From a checkpoint of a small transformer trained on Wikipedia.
Size: 4 heads of 32, MLP 384 SwiGLU.
Architecture: rotary positions, biases, untied embeddings, shifted keys, attention sinks.
Training: a variant of Adam for these matrices, 128M tokens, 7837 steps.
Each number is 128 + 24 x the weight over its row's rms, rounded and kept within 0 to 255. Layers, rows and columns count from 0. The size above them is the row's rms in percent of the matrix's.

# layer 3 MLP gate, 384x128, rms 0.139, rows 235-269, columns 0-63
size [104  91 107  95  99 100 104  88 114  96 105  94 101  95  91  89 102 107  79 109 116 104 115  94  95 115  98 102 103  91 103 104 102 101  92]
[[163 151 140 129 139 107 138  82  97 100 119 163 165 141  84 129 133 115 156  80 132  83 125 169  99 116  99  99 134 161 154 133 137 136 120 122 123 166 105 141 190 154 133 115 126 141 152 133 127 143 140 122 139 118 144 130 164 119  89 148 134 103 140 130]
 [105  86 126 107 170 124 100 135 100 128 104 126 151 129 137 178 101 131 117 106 119 112  99 142 132 142 105  85 148 158 127 158 138 154 137 129 134 138 133 100 130 123 129 137  80 153  99 124 158 113 117 148 145 139  96 130 102 138  89 136 121  82 141 105]
 [132 172 117 167 135 136 110 131 136 136 117 135 156 131 153  81 144 128 149 118 102 120 136 189  97 124  78 131 169 108 150 122 151 127  92 142 111 120 140 113 106 144  95 141 135 151 140 166 125 101 137 145 151 129 147 177 130 161 105 144 150 123 147 114]
 [140 133 146 139 157  95 130 130 140 114  89 139 140  89 107 174 127  91 128 146 160 116  78 171 147 169 121 135 169 138 126 149 163 152 119 146 135 110 118 150 110 131 119 122 116 119 105 137 112 139 140 117 118 167 124 119 149 134 176 151 118 120 119 115]
 [110  92 113 135 169 105 116 125 169 147 133 139 109  91 107 135 151 144 138 111 161 125 118 136 129 124 139 120 120 144  91 125 130  97 118 112 131 100 105 133  79  94 152 183 119 136 118 134 104 128 111  96  91 137 108 149 116 146 141 159 177 169 132  94]
 [147 158 144 147 122 119 103 135 180 118 132 104 130  98 139 100 156 132 152  79 115 110 170 113 113 104 100 138 133 111 155  97 126  91 169  99 131 170 150 147 128 118 177 184 152 158 126 136 127 132 115 142 139 108 145 120 152 126 112 181 137 146 154 118]
 [ 98  99  95 138 144 117  93 117 159  84 119 160 107  96 117 133 126 131 102 111 117 144 160 115 145 156 138 140 159 170 130 149 152 106 102 141 150 166 145 161 122 128 130 113 144 136 135 122 113 162  87 104 105 163 120 173 161 121 130 124 126 127 155 157]
 [140 150 157 162 145 128 126 165 154 130 112 148 113 150 140 177 132 107 120 101 133 127 154 134  91 127 137 164 119 113 146 140 185 126 141 109 151 156 172 129 143 110 115 128 153 186 149 157  82 150 115 130 127 157 145 133 137 169 124 103 168 168 125  73]
 [170 143 154 120 123 103 125 120 168  92  90 203 149 118 128 135 122 115 107 132 174 109 123 162  69 102  73 102 158 140 142 116 148 130 113  91 110 117 126 108 111 127 154 119 121 117 115 134  81 167 139 117  95 157 134 152 174 115 126 119 147  97 120 112]
 [113 151 124 117 111 122 120 127 120 171 104 113 144  97  98 118 137 173 135  93 157 152 106 129 164 103 130 157 106 152 150 126  75 154  87 103 145 141 132 110 105 111 119 155 109 165 113 127 153 162 146 103 130 117 122 116 165 102 177 134 164 154 130 104]
 [133 111  91 134 143 161  72 116 111 134  69 141 113 114 104 139 136 150  65 124 130 107 121 149 148 123 133 131 154 147 130 140 164 134 110 133 124 162 181 144 105 116 144 146 110 152 116 153 132 157  94 124 116 134 139 168 148 138 142 104 169 110 136 139]
 [192 134 129 124 104 167 114 129 150 140 116 171 169 109 111 101 115 134 108 110 119 114 112 178 108  85 111 103 139 149 126 157  88 121 121 111 130 137 111 107 146 130 119 125 119 102 133 132 157 109 126 121 130 130 122 202 146 150 148 123 124 150 161 102]
 [154 132 131 146 150 132  93 124  91  94 104 136 145 123 137 111 129 135 136  84 108 100 115  89 137 145  98 102 126 154 164 177 145 125 164 151 125 164 137 133 125 145 139 168 117 117 176 114 117 155 132  93  89 158 163 123 133 138  75 135 155  93 157 125]
 [132 137 133 101  93 167 151 104 118 156 128 108 119 156 134 150 105 157  98  88 151 101 140 132 130 138 121 188 112 150 134 105 147  57 137 106 137 122 107 106 130 112  88 134 133 144 117 155 150 180 101 156 113 108 107 178 152 129  78 146 140 118 134 109]
 [125 132 115 111 149 144 122 106 160 143 124 142 134 111 136 123 106 123 131 110 149  99 126 146 110 126 156 182 167 145 139 134 124 135 126 105 124 144 116 194 140  82  96 118 159 111 143 124  88 142 100 121 109 172 109 124 150 139 139 162 153 136 131 155]
 [165 137 101 115 152 108 137 102 156  85 155 138 143 118  85 109 102 113 137 144 116  75 109 127 105 117 113  90 152 169 132 140 148 144 132 117 122 100 134 123 154  99 137 146  67 130 111 118 108 153 130 116 119 132 139 154 124 188 131 154 151 124 133 105]
 [159 154 102 136 132 192  73 130 123 100 127 127 105 141 128  61 145 159  97 105 119 132  97 112  95 109 121  91 167 147 139 171 143 155 124 141 133 142 149 121 140 116 147 172 128 108 116 155 122 117  92 136 138 109 132 136 131 143 135 147 159 147 143  87]
 [122 112  92 121 167 108 100 142 115 106 126 134 122  79 112 144 114 116 135 139 130 112 118 140 149 123 133 130 130 144 137 133 155 108 125 137 129 111 125  94 144 119 163 164  99 143 146 136 157 137 110 126 152 127  83 126 126 134 102 165 185 106 130 102]
 [144 141  73 130 163 130 109 100 108 160 127  59 124 118 120 161 130  82 180 157 106 115 155 141 153 116 162 144 137 121 118 186 124 158 134 135 114 109 150 141 177 125 152 125 149 116 126 155 127  95 128 106 115 106 123 138 153 133 125 124 122 128 127 121]
 [135 148  91 121 144 121 134  88  76  95  96 132 127  99  88 184 144 124 113 122 190 123 111 151 122 160 134 107 119 109 140 138 130  77 101 138 157 140  95 141 125 135 145 109 145 180 101 121  96 159  90 114 153 147 160 163 137 134 147 139 168 114 197 135]
 [156 124 130 155 121  97 144 112 100 102  69 163 119 100  97 146 116 115 111 123 146 119 104 134 109 136 113  96 154 152 175 148 156 149 111 117 113 150 133 103 105 152 135 121  95 143 107 186 103 151 142 127 126 135 148 175 140 154 105 152 165 115 152  94]
 [125 118  86 159 128 143 137 115 147 114 137 175 144  96 134 166 149 123 108 133 140 122 117 129 123 137 134 119 124 135 117 130 158 126 114 137 143 124 133 119 132  76 108 107  83 139 132 162 147 162  88 160 124  75 106 111 120 147 121 133 160 156 160 106]
 [211 163 110 130 110 140 136 100 114 148 140 111 169 130  89 105 135 143 132 126 114 127 104 197 150 117 131 127 133 104 174 119 142 142 111 132  74 144 138 154 105 154 127 128  74 153 129 139 136 140 116 147 103 131 164 126 165 124 143 145 125 125 106 113]
 [150 137 121 142 136  79 148  99 123  93 106 121 127 114 128 124 139 138 126 145 120 140 137 129 144 111 106 102 110 141 146 182 145 127  81  84  91 143 161  87 146 107 126 140 133 156 148 117 119 113 111 123 150 123 109 165 115 145 138 137 163  64 124 131]
 [134 112  92 140 160 101 119  97 132 123 104  96 142 123 118 107 153  77 134 161 137 135 124 185  85 122 145 133 114 141 186 137 128 130 136 107 115 157 144 111 114 142 148 123 114 148 127  98 180 149 131  88  67 102 124 141 142 166 126 188 135 110 181 123]
 [145 137 118 128 145 134 100 103  81 107 137 153 169 120 114 126 114 154 148 102  72 121 126 142 124 107  85 101 126 150 154 172 158 112 100 127 103 130 131  75 149  84 124 177 128 145  92 147  91 140 115 144 123 117 144 158 150 158 108 137 175  91 146 117]
 [185 162 108 116  86 129 123 124 179 132  89 148 130  73 123 102 140 143  72 133 188 149 136 144 140  94 140 143 158 109 134 161 147 132  80 119  91 148  92 166 123 133 104 162 130 124 141 149 105 125  88 106 124 159  83 125 125 110 113 121 119 143  91 117]
 [118 174  95 134 119 107 127 133 159 105 122 148 136  84 137 117 151 129  93  88 129 124 137 141 157  97 109 110 152 121 202 126 139 124 130 117  93 133 105 119 140 119 117 135 156 134 125 162 100 111 118 102 127 164 155 141 172 120 127 121 133  90 119  71]
 [117 160  90 117 128 100 132 135 134 114 113 123  92  96 118 162 138 111 118 139 134 116 158 162 148 112 121  95 139 125 142 134 111 153 111 117 124 133 149  92 147 111 129 183 120 124 145 141 117 140 141 123 121 147 133 164 134 167 163 169 188  92 169 140]
 [134 132 167 135 127 129 111  88  94  75 138 122 155 130 125 141 140 175 174 145 100 132 113 135 139 105 136 117 104 103 120 141 146 135 128 108 146 114 132  91 132 127 123 150  93 159 145 127 113 122 127  86 137 154 170 159 158 127 104 141 123 146 142 169]
 [116 130 131 146 143  75 116 111 127 130  96 159 152 101 101 136 136 115 136 120 110 112 107 188 183 121 124 118 141 132 128 161 108 139 172 130 102 133 152 152 105 122 128 107 103 111 114 135  97 122  93 124 109 133 162 115 131  97 149 118 106  89 155 153]
 [139 155 123 115 162 129  98 123 110 147 107 125 146 112 131  72 143 192 145 136  94 105 112 149 144  96 134 141 138 117 168 132 164 117 133 102 119 120 162 117 101 162 134 142 103 151  94  85 111 129 108 105 145 126 136 149 140 112 125 124 145 150 150 163]
 [144 108 121 138 119 144 133 136 150 121 123 168 136 109 139  91 143 112 164 132 118 135 154 154 127 110 136 140 178 169 112 102  94 128 159 101  91 142 145 151 100 113 108 146 162 112 162 145 103 141 123 156  96 145  94 175 164 146 151 158 166 135 167 121]
 [172 141 143 132 120 127 142 102 106 111 132 146 173 101 109 161  93 152 115  94 132  98 137 126  88 136  97 102 160 143 126 130 150  84 161 132 131 136 122  96 124 162  96 135 110  90 159 112 156 131 123 113 117 141 153 133 127 136 121 159 120 105 118 101]
 [115 134 130 119 137 146  81 105 118 125 117 106 164  97 151 147 123 175 136 137  90 123 104 159 114 115 113  67 122 116 130 149 179 147 136 108 128 170 131 142 165 117 116 104  99 106 147 142 165 141 109 119 136 132 126 149 161 143 101 120 112  79 164 160]]
# layer 3 MLP up, 384x128, rms 0.12, rows 235-269, columns 0-63
size [ 97  95 103  94 103  98 111 101  98  97  99  95  95 101 105  92 103 100  89  99 118 100 110 100  94 110 100 101 101  91 102 104  98 101  95]
[[128 123 161 181 123 124 136 127 129 131 140 157 145 105 102 118  88 172 165  95  83 111 139 172  85 149 129  85 170  80 138 130 154 113 127 141 136 118  97  56 101 123 116  84 116 111 124 130 107 113 144 161 126 143 112 120 143 120 150 113 132 149 131 128]
 [111 121 123 166 133 193 116 116 159 113 131 172 137 141 121 154 152 156 139 112 137 110 132 105 126 131 110 108 167 126 101 134 172 141 102 158  66 133 127 131 125 152  96 176 143  76 104 113  90 114 144 123 103 117 119 159 133 135 112 134 151 127 166 107]
 [152 128 163 121 146 125 101 114 146 157 169 142 163 123 134 148 136 116 169 123 116 139 129 154  91 159  98 114 111  80 145 157  94 153 122 172 144 181 118  97 154 132 116 112 146 105 137 132  85  91 147 121 116 138  97 134 161 112 146 133  85 116 110  90]
 [121 137 148 135 177 108 142  98 176 135 111 108 142 129 105 164 106 155 127 144 137 120  70 171 122 136 131 135 139 130 128 142 130 162  88 163 176  87 133 136  84 149 105 136 103  99 165 132 123 114 143 136 101 151 144 126 145 126 174 144 114 128 106 150]
 [117  93 149 103 104 122 117 130 147 154 163 132 147 143 146 124 129 137 109 137 110 121 169 114 120 173 142 173 134 128 154 136 124 109 114 134 156 148 179 127 112  98 125 138 149 141 122 141 149 152 127 140 108 142 141 112 156 150  74 103  66 160 109 133]
 [140 133 184 130  73 143 124 113 138  67 144 102 163 125 157 135 116 114 114  77 118 148 131 130 147 110 148 135 104 110 163 121  93 138 115 141 141 147 153 112 141 147 164 115 127  99 127 127 132 105 101 175 119 167 111 102 150 114 107 140 149 129 110 147]
 [153 139 134 127 180 144 104 139 128 134 116 148 149 141  94 149  93 121 146 124 125  54  82 109 126  98 132 111 164 124 106 129 158 150 140 112 146  96 113 130 157  90 111 138 122 128 129 133  87 165 122 114 152 107 129 131  76 113 149 171 147 147 107 154]
 [103 132 130 111 140 122 137 151 132 126 146 145 125 125 167 109  84 133 129 116 109 157  95 119 127 146 127 151 123 102 144  75 132 171 128 123 135 129 135 119 125 146 154 122 135 128 125 127 132 128 114 146 138 146 163 115 159  99 108 148 147 126 122 121]
 [108 132 126  99 129 127  98 120 123 105 120 153 119 131 158 141 148 144 107 119 165 132 200 142 136 122 117 123 126 143  92 127 128 136 105 143 120 102 130 168 139 127 138 131 108 129 113 112 116 127  68 139 143 161 147 135  80 113 155 129 186  80 137 129]
 [120 144 130 164 137 151 100 126  89 124  60 120  98 135 145 114 169 126 119 108 133 112 153 124 182 151 141 130  37 132 137 141 156 127 114  96 144 138 145 149 137 127 117 118 164 117 134 147 126 134 135 107 131 112 159 113 125 133 126  96 153 125 154 154]
 [136 119  97 134 147 111  98 127 128 112 163 161 125 138 135 132 116 153 110 110  68 150 167  76 125 111 168 144 140 176 129 117 108 155  88 110 128 115 130  62 153 132 130 146 186  91 130 106 100 109 108 162 110 100 113 129 126 138 117 140 141 119 145 101]
 [106 121 155 125 146 115  97 134 144 149 114 124  72 130 100 133  95 135 155 117 142 150 139  74 131 130 152 131 122 183 122 128 122 112 149 140 166 101 137 182  91 142 126 153 100 155  98 165 151 108 142 165 147 128 136  96 105 113  97 147  96 108  61 105]
 [113 164 133 170 120 152 116 132 138 141 131 155  96 127 116 103 103 129 131 173  88 144 146 107 114 117 100 115 134 160 177 121 104 138 132 118 127 144 110 131 108 103 119  85 147  89 128 112 172 114 103 105 142 187  78 129 135 105  92  85 134 121 138 145]
 [128  93 125 148 119 115 119  71  62 122 115 136 159 122 104 128 134 105 160 115 120 110 141 123  97 128 120 163 131 154 149 119 101 130 179 103 143 108 131  91  96 126 168 161 168 128  96 141 132  94 178 175 109 121 117 134 123 131  83 134 152 152 146 113]
 [131 145 106 135 143 189 143 126 106 139 140 127 164 119 144 119 103 132 148 114 121 130 144 109  97 122  89 139 114 116 168 133 105 122 148 104 119 161 127 117 112  85 121 142 129 168 137  91 180 131 123 108 144 150 142 111 156 125  97 156 114 113 115 128]
 [165 124 140 130 143 133 144 122 124 180 163 167 126 119  90 110 136 111 165 123 112 119 179 120 121 125 140 120 129 138  95 105  99 108 149 105 117 124  97 139 108  99 113 120 151 143  95  86 106 107 118 155 131 142 129 134 101 115 183 153 117 145 126 110]
 [135  79 115 144 137 134 122 118  92 120 146 181 149 155 122 103 124 140 114  99 125 140 190 105 153 127 129 104 158 120  94 114 126 106 146  78  90 132 157 150 134 139 106 152 145 101 111 117 100 134 155 149 134 117 113 144 151 127 152 130 144 136 120 130]
 [121 134  97 139  94  97 116 105 128  55  92 152 126 155 115 103 116 129 111 113 152 163 121 101 149 110 123  90  74 126 126 175 127 133 124 115 135 147 156 106 131 139 139 126 145 132 109 144 127  90 147  81  90 124 173 149 118 148 136  98  99 146 165 114]
 [ 52 151  96  86  65 161  90 114 139 125 146 145 130 131  94  67  87 103 143 136 113  84 162 106 147  92  97 125 143 107 164 139 120 154 118  98 153 132  92 143  99 109  92 141 121 121 145 113 155 135 114 139 132 107 140 127 105 123  88 127 129 132  92 129]
 [ 87 142 121 154 111 137 104 138  92 131 149 167 111 171 125 102 174 115 145 123 117 137 117  66 149 168  89 124  86  95 148 112 144  73 138 153 110 144 132 155 150 140 111 112  80 143 115 139  72 144 140 136 128 146 143 143 114 109 134 167 138 111 136 146]
 [170 121 126 122 148 168 123 136 110  86 136 121 154 138 129 113  68 108 147 116 129 144 142 145 135 113  93 178 171 103 145 102 101 132 146 116 147  67  94 154 125 163 174 130 145  87 137 127 145 115 150 111 127 131 170 147 121 135  99 118 124 144 117 133]
 [132 145 132 170 114 143 136 149 148 167 137 158 117 150 140 113 106 134 126 137 123 151 104 145 117 155 153 129 121 117 127 135 132 102 139 117  99  97 131 165 128 123 124 135 121  89 125 142 163 127 201 138 146 109 131 102 114 142 123  97  95 132 113 145]
 [136 117 135  69 138 163 141 172 146 111 110 101  98 141 129 117 177 109 136 124 144 142 134 109 116 121 118  85 120  81 123 156 153 121 109 127  85 167 151 137 122  87 118 139 113 133 108  93  88 141 139 155  96 126 123 131 146 103 143 120 146 138 105 122]
 [110 115 133  87 143 117 112 135 129 134 117  87 112  68 142  99 146 111 135 154  98 145  96 117 140 147 151 155 117 131 109 115 163 154 146 146 152 101 140 153 133 128  99  83 174 112  85  81 154 135 107 142 104 103 132 106 142 107 112 136 150 105 171 137]
 [119 122 111 132 107  69 117 138 146 111 111 135 126  76 126 138 161  53 121 139  92 144  67 132 143 127 144 122 120 127 114 139 112 117 124 120 155 100 133 169 134 152 111 121 149 130 103 124 153 115 170  81 138 154 116 131 122 121 180  98 103 118 146 107]
 [ 72 114 149 111  96 122 140  80 124 154 105  96 117 130 126 115 114 119 135 117 148 174 140 135 141 126 184 115  85 144 111  90 116 104 149 116 130 124 104 113 133 138 108 116 146 161 118 160 140 128 133 151 124 149 112 123 131 122 116 112 144 134  64 115]
 [154 139  99 105 154 174 145 109 135  93 157 118 137 109 103 138  97  78 163 144 146  85 132 138 138 125 107 151 143 117  87  97 139  92 104 111 132 148 150  96  92 125 130 175 158 151 125 120 138 112 114  80 137  92 119  96 140 146 120  96 103 100 135 159]
 [179 105 150 101  98 125 106 112  86 132 122 110 148 111 136 164 150 143  99 148 114 132 146 151 124 125 176 139 158 127 103 162 162 136 119 141 125 125 153 100 120 143  92 132  98 147 109 121 134 154 156 127 120 108 123 112 140  85 102 109 123 123  96 130]
 [148 150 158 110 139 137 100  99 123  87 119 142 111 114 124 112 119 141 171 119 143 161 158 112 145 148 122 115 108 107  99 133 131 141 102 123 119 128 160 139 101  91 110  87  85 166 125 134 133 140 120 121 157 157  83 147 133 107 139 140 111 114 134 108]
 [142 146 117 128 169  95 115 109  74 142 122 133 118 144 126 165 114 139 181 126 130 103 111 128 110 125 140 111 124 153 159 107  84 140 150 108 109 131  58 122 129 146  90  74 103 134 141 122 163 157 143 153 135 143  91 129 126 162 151 106 127 130 128 135]
 [167 138 129 111 118 106 108 134 140 103 157 123 140 128 104 132 120 136 121 161 101 140 102 135 132 108  91 133 136 119 163 122 150 138 149 139 176  88 115 131 148 124 114 155  97 149 120  94 133 159 107 171 134 152 126 126 106 167  78  92 136 162 113 153]
 [135 107 132  76 129 182 129 138 124 178 100 157 105 102  88 144 103 119 125 149  92 116 118 161 144 114 120 103 133 138 124 107 153 122 108 148 100 106 122 106 106 116  97 163  75 140 148 142 145 131  97 143  96 121 166 145 115 117 128 128 134 126  92 105]
 [155 106 122 137 140  68 168 138 134 141 142  91 167 145 121 176 146 120 127 156 139 105  95 147 125  77  93 127 135  88 131 142 102 117  97 115 152 120 119 138 134 132  86 124 116 115 102 146 149 152  78 125 121  80 110 148  91 160  73 181 169 118 153 119]
 [139 107  95 118  95 150 131 101 146 110 102 166 141 116  95 118  74 164 102 145 124 114 144 126 109 139 117 149 176 156  93 113 159  99 129 129 183  88 156 116 125 157 106 133 152 135 112 127 123 115 131 176 149 151 133 106 145  72 126 120 202 121 124 154]
 [ 80  96 113 123 102 153 119 157 146 162  92 110 103 119 139 111  96 117 133 137 151 141 112 102 115 157 141 100 135 106 132  48 124 101 155 103 121  85 129 149 149  94 120  98 124 151 154 131 129 109 102 123 111 158  80 144 100 163 122 102 164 119  69 112]]
# layer 3 MLP down (transposed), 384x128, rms 0.121, rows 235-269, columns 0-63
size [100  97 101 101 103  98 111  97  98  94 102  94  95 100 102  94  99 100  86 103 110 102 108 104 100 109  99 102 100  91 103 106  98 100  94]
[[137 107 142 112 124 120 103 164 149 108 152 135  59  98 116 127 134 156 168 154 139 129 154 153 147 136 136 134 128 149 125 131 106 155 144 145 116 123 144  99 131 141 121 117 128 109 123  83 122 122 101 130 138 133  98  99 112 149 126 129 111 121 105 142]
 [106 144 117 145 131 141 128  98  71 131 113 142 153 106 141 204  87 164 117  94 104  95 142 159 118 158 141 129  92 145 140 120 141 128 144 101 148 116 101  93 140 107 154 130  98 146  93 152 108  84 121 105 146 135 130 120 170 131 124 179 126 117 160  87]
 [126 112 104  75  90 101 212 129 131 123 136  92 135 138 138 130 166  75 113 116 106 136 140 167 168 129 149 165 111 137 121 147 151 122 104 133 140 147 102 133 118 113 119 130 110 120 128 140 111 108 133 160 142 156  97 137 139 112 137 142 122 153 128 171]
 [ 96  53 135 136 141 172 144 120 128 126 149 155  95 143 113 111  91 142 127 160 113  96  87 119  78 141 133 101 145 121 124 129 104 130  91 121 115  84 123 103 131 125  95 134 168 124 178 128 149 150 165 135 134 119 114 145 102 132 122 137 169 157 162 108]
 [127 148 123 163 120 116 154 195 176  99 123 142 121 139 150 142 108  81 123 118 123 125 135 116 164 122  86 157 158  81 113 113 136 166 118 155 104 142 120 139  95 117 120 104 119 175 110 106 151 125  98 120 147 149 143 145 103 129 138 186 137  72 118 120]
 [120  94 149 152 132 116 122 128 132 130 142 147 133 156 133 104 140 146 166 164 139  93 123 128 118 126 121 172 132 166 110 163 151 130 136  96 155 125 178  84 132 163 153 141 134 148 144 130 159  95 136 136 164 203 186 146 175 116 117 143 164 110  72 130]
 [126 133 104 144 132 103 135 134 139 148 172 131 147 111 142 168 110 152 136 134 174  98  87 136 127 108 118 127 138 124 153 112 142 120  97 137 100 130 101 129 121 107 100 107 132 153 135 115 111 155 148 135 149 121  93 115 151 135 110 130 111 134 123 136]
 [120 132 173 137  91 143 110 100 124 172 142 148  94 144  84 134 133 102 100 156 132 140 137 121 140 138 106 134 140 118 124 170 145  95 164  76 149 164 148 112 129 130  98 125 157 118  95 143 104 141  86 143 127 144 128 113 120 120 126 111 141 128 121 163]
 [ 82 155 117 111 110 134 110 149 128 121 120 123 136 153 152 120 125 100 147  98 122 112 120  87 155 121 159 146 173 177 135 129 119 174 128 124 123 134 179 131 164 182 150 143 130 185  84  92 107  96 139 178 128 123 117 122 147 171 137 127 148 152 110 130]
 [108  92 136  77  59 123 150 118 144 149  99 116 144 113 119 140  98 110  81  94  86 138 153 107 124 141 140 145 150 152 122 135  75 102 136  68 140 112 112 134 116 155 137 113 109  95 130 123 164 118  72 129 150 150  91 156 149 136 161 131 133 100 148 134]
 [153 113  94 128 120 147 105 176 159 161 108 124 112 148 147 117  93 170 104 135 134 139 143 149 110 143 137 156 106 157 127 128 125 102 127 158 100 116  97 112 144 162 145 139 166 114 144 110 110 127 130 144 107 113 118 167 129  93 112  78 150 134 112 143]
 [131 161 113 147 134 140 112 108 154 136  86 134  98 136 132 124 109 152 113 107 120 102 164  96 197 144 130 115 115 128 125  84 129 149 124 127 113 133 143 132 144 135 111 171 129 142 125  95 130 140 119 153 107 137 194 115 116 129 137  96 141  72 113  80]
 [154 151 104 117 111 105 113 124 171 131 103 204 118 145  74 122  89 111 124 109 153 108 127 132 158 110 150 156 167 164 122 120 153 147 160  89 140  87 138  90 144 134 125 175 122 133 107  87 157 114 161 119 122 157 132 117 128 138 113 113 142 122 118 129]
 [109 167 107 137 126 114 131 124 150 112  69 146 116 148 155 114 180 133 130  92 129 117 149 136 104  94 125 126  85  93 124 154 131 153  86 134 113 116 162 153  92 110  93 111 134 138 110  70  97 129 145 125 115 161 154 133 146 122 157 121 109 147  96 175]
 [132 120 100 141 109 150 108 109 136 110 161 110 145  75 132 168 118 159 103 168 130 110 113  89 131 142 107 116 170 116 112  95 139 118 119 148 115 167 163 129 151 100 141 195 147  98  97 126 148 170 117 109 134 163  76 119 109 123 153 155 107 158 142 142]
 [ 78 163 105 168 155 111 168 144 123 134 108 127 137 115 145 154 127 151 144  80 140 177 122  86 152 169 156 162 153 129 168 124 135 136 134 131 143  98 143 169 168 106 123 113 135 117 132 131 139 152 114 130 177 102 143  79 127 162 189 105  81 153 138 124]
 [100 188 171 143 101 125 112 132 117 135 128 108 109 115 127 159  85 125 177 164 109 153 128 129 133 104 103 143 112 141 126 138 129 133  71 102 155  89 128 105 185 181  98 129 161 161 120  87 132 130 139 109 122 119 169 130 177 139 132 131 109 112 117 115]
 [132 129  99  74 142 196 174 122 143 103 119 127 144 145 152 148  61 113 127  77 141  98  98 161 142 146 156  97 109 125 104 134 126 156 135 120 126 127 117 119 142  98 129 124 113 111 132 132  98 129 115 109 141 101 109 131 115 187 152 121 122 127 136 100]
 [188 137 155 152 156 132 146 134  94 123 142 166 145 129 138 131 121  86 148 175  99 100 159  82 103 136 115 148 158 140 123  83 147 135 154 111 157 161 109 125 154 167 129 125 131 143 114 118  94 113 132 174 162 122 140 129 120 129 157 108 145 138 127 105]
 [101 148 115 178  96 114  96 154 121 156 155 140 145 124 126 135 129 112 111 145 117 116 115  87 144 169  97 136 116 124 147 125 144  99 139 154 144 143  86 148 115 124 102 167 139 123 152 106 110 130 126 145 123 177 131 117 104 109  89 135 128 164 166 109]
 [140  85 129 158 111 108 144 119 118  91 102 161 118 144 134 102 133 103 127 117 134  97 120 147 142 115 127 141 133 168 139 139 114 111 141 121 139 144 124 130  73 115 134 153 122 125 163 137 178 142 144 131 114 158 146 112  93 162  91 117 143 172 137 129]
 [101  74 152 110  77 136 135 124  85  94 138 127 149 128 111 134 104  84 149 104  84 128  89  87 134 127 128 117 101 106 150  91 134 126 181 158 145 113 146 168 110 110 100 107 160 135 145 148 131 117 122 138 151 136 124 169  90 140 128  99  90 150 140 107]
 [119 104 123 109 151 104 157 116 154 129  88 106 100  84 107 142 175 123 123 118  95 126 156 105  97  98  82 115 111 138 113 125 121 138 120 100 113 146 119 136 112 128 131 137 136 134 128 126 131 135 144  94 172 115 106 175 101 137 126 103 117 134  87 127]
 [143 123 157  92 166 155 143 133 125 144 154  77  74  85 130 131 129  99 169 139  96 127 117 161 140 158  94 178  91 158  99 129 134 135 142 100 151 128 105 113 118 108 156 133 152 158 148 111 147 153 118 146 131 135 123  74 133 174 142 105  87 144  96 123]
 [130 118 122 151 131 150  72 108 140 163 130 141 161 129 114 112 158 123  99 155  72 150 111 120 123  77 181 170 150 142 148 135 109 134 138 130  93 126 111 124 164  79 147 135 124 129 134 105 161 114 151 127 135 112 118 168  99 141 162 127  94 129 105 134]
 [138 118 109 138 115  81 105 115  95 131 118 118  99 156  97 144 145 137 143 131 155 144 117  97 164 174 148 139 131 145 123 164 152 108  95 133 126 130 102 149 117  62 117 159 118 121 136 139 139 155 142 156 140 107 132 124  97 160 113 133 102 156 147 103]
 [107 111 141  80 144 152 123 137 142 123 110 110 160 153 179 118 132  86 125 161 105 149 114 149  88 182 167 150 121  90 124 154 149 112 142 144 102 121 103 153 101 121 122 146 134 126  98 123 116  98 107 100 143 113 143 120 150 159 147  96 126  86 158 123]
 [117 101 121  88 130  89 104 141 131 155 136 179 134 142 104 138 133 154 154 138 162 119 125 116 101 137 127 148 107 173  87 168 112 125 107 128 174 105 128 122 114 173 141 117 114 133 171 129 146 167 136  95 136  96  83 126 117 141 105 110 144 182 143 132]
 [126 117 149 144 142 152 113 114 109 125 144 179 105 111 154 149 139 140  99 157 119 164  96 123 106 157 131 119 132 152 131 124 102 117 129 124 111  97 187 135  95 104 146 133  82 161 133 146  94 127 125  91 136 103 121 145 113 149 125 123 121 146 154 127]
 [132 134 114 112 146 103 137 149 111 111 118 123 117 159 153 146 124 138  89  94 121 120 132 120 157 178 150 162 144 154  84 125 139 134  84 159 120 155 135 174 102 125  89 139 129  86 148 114 135 150 130 162  80 150  68 100 135 109 104  93 125  97 130 127]
 [126 133 155 155 115 155 116  90  91 120 151 168 144 140  89 142 138 112 138 123 135 110 101 149 128 159 107 106 152 142 115 119 152 172 145 141 122 161 160 104 113 132  83 130 106 115 154 108 165 132 140 133 143 176 129 123 101 123 137  97  97 153 118  92]
 [ 73  97 113 139 111 128 147 130  79 156 132 108  98 106 121 157  81 107 132  96 121 142 115 139 120 129 159 145  92 156 156 134 116 140 157 119 152 109  98 104 118 156 159 106 147 117 130 156 115 185 128 128 102 137 122 154 112 117  96  78 114 142 102 154]
 [135 105 139 152 149 156  97 167 103 103 100 146 101 158 157 127  93 139 153 110 101 164 144 127 135 109  98 165 119 126 126 112 112 146 100 140 121 125 111 144 144  52 170 120 127 171 150 145 130 129 169 144 109 129 181 151 140 126 123 101 136 117 103 138]
 [ 83 191 102 158 105 134 146 131 124 144 149 126 118 133 127 124 145 130 144  96 127 170 137  90 109 121 147 123 136 140 123 141 111 137 135 154 115 146 122 129 120 105 114 125 163 116 107 142  75 155  86 145 163  93 121 111 103 147 121 158 129 152 141 134]
 [117 138 132 136 137 124 167 160 126 188 161  93 151 141 144  98 134 129  83  95 154 112 142  99 139 134 157 122 157 113 101 111 144 115  93 116 106 126  95 135 149 179 165 153 132 123 138 161 106 148  95  99 134 165 148 121 142 101 149 143 136 107 130 145]]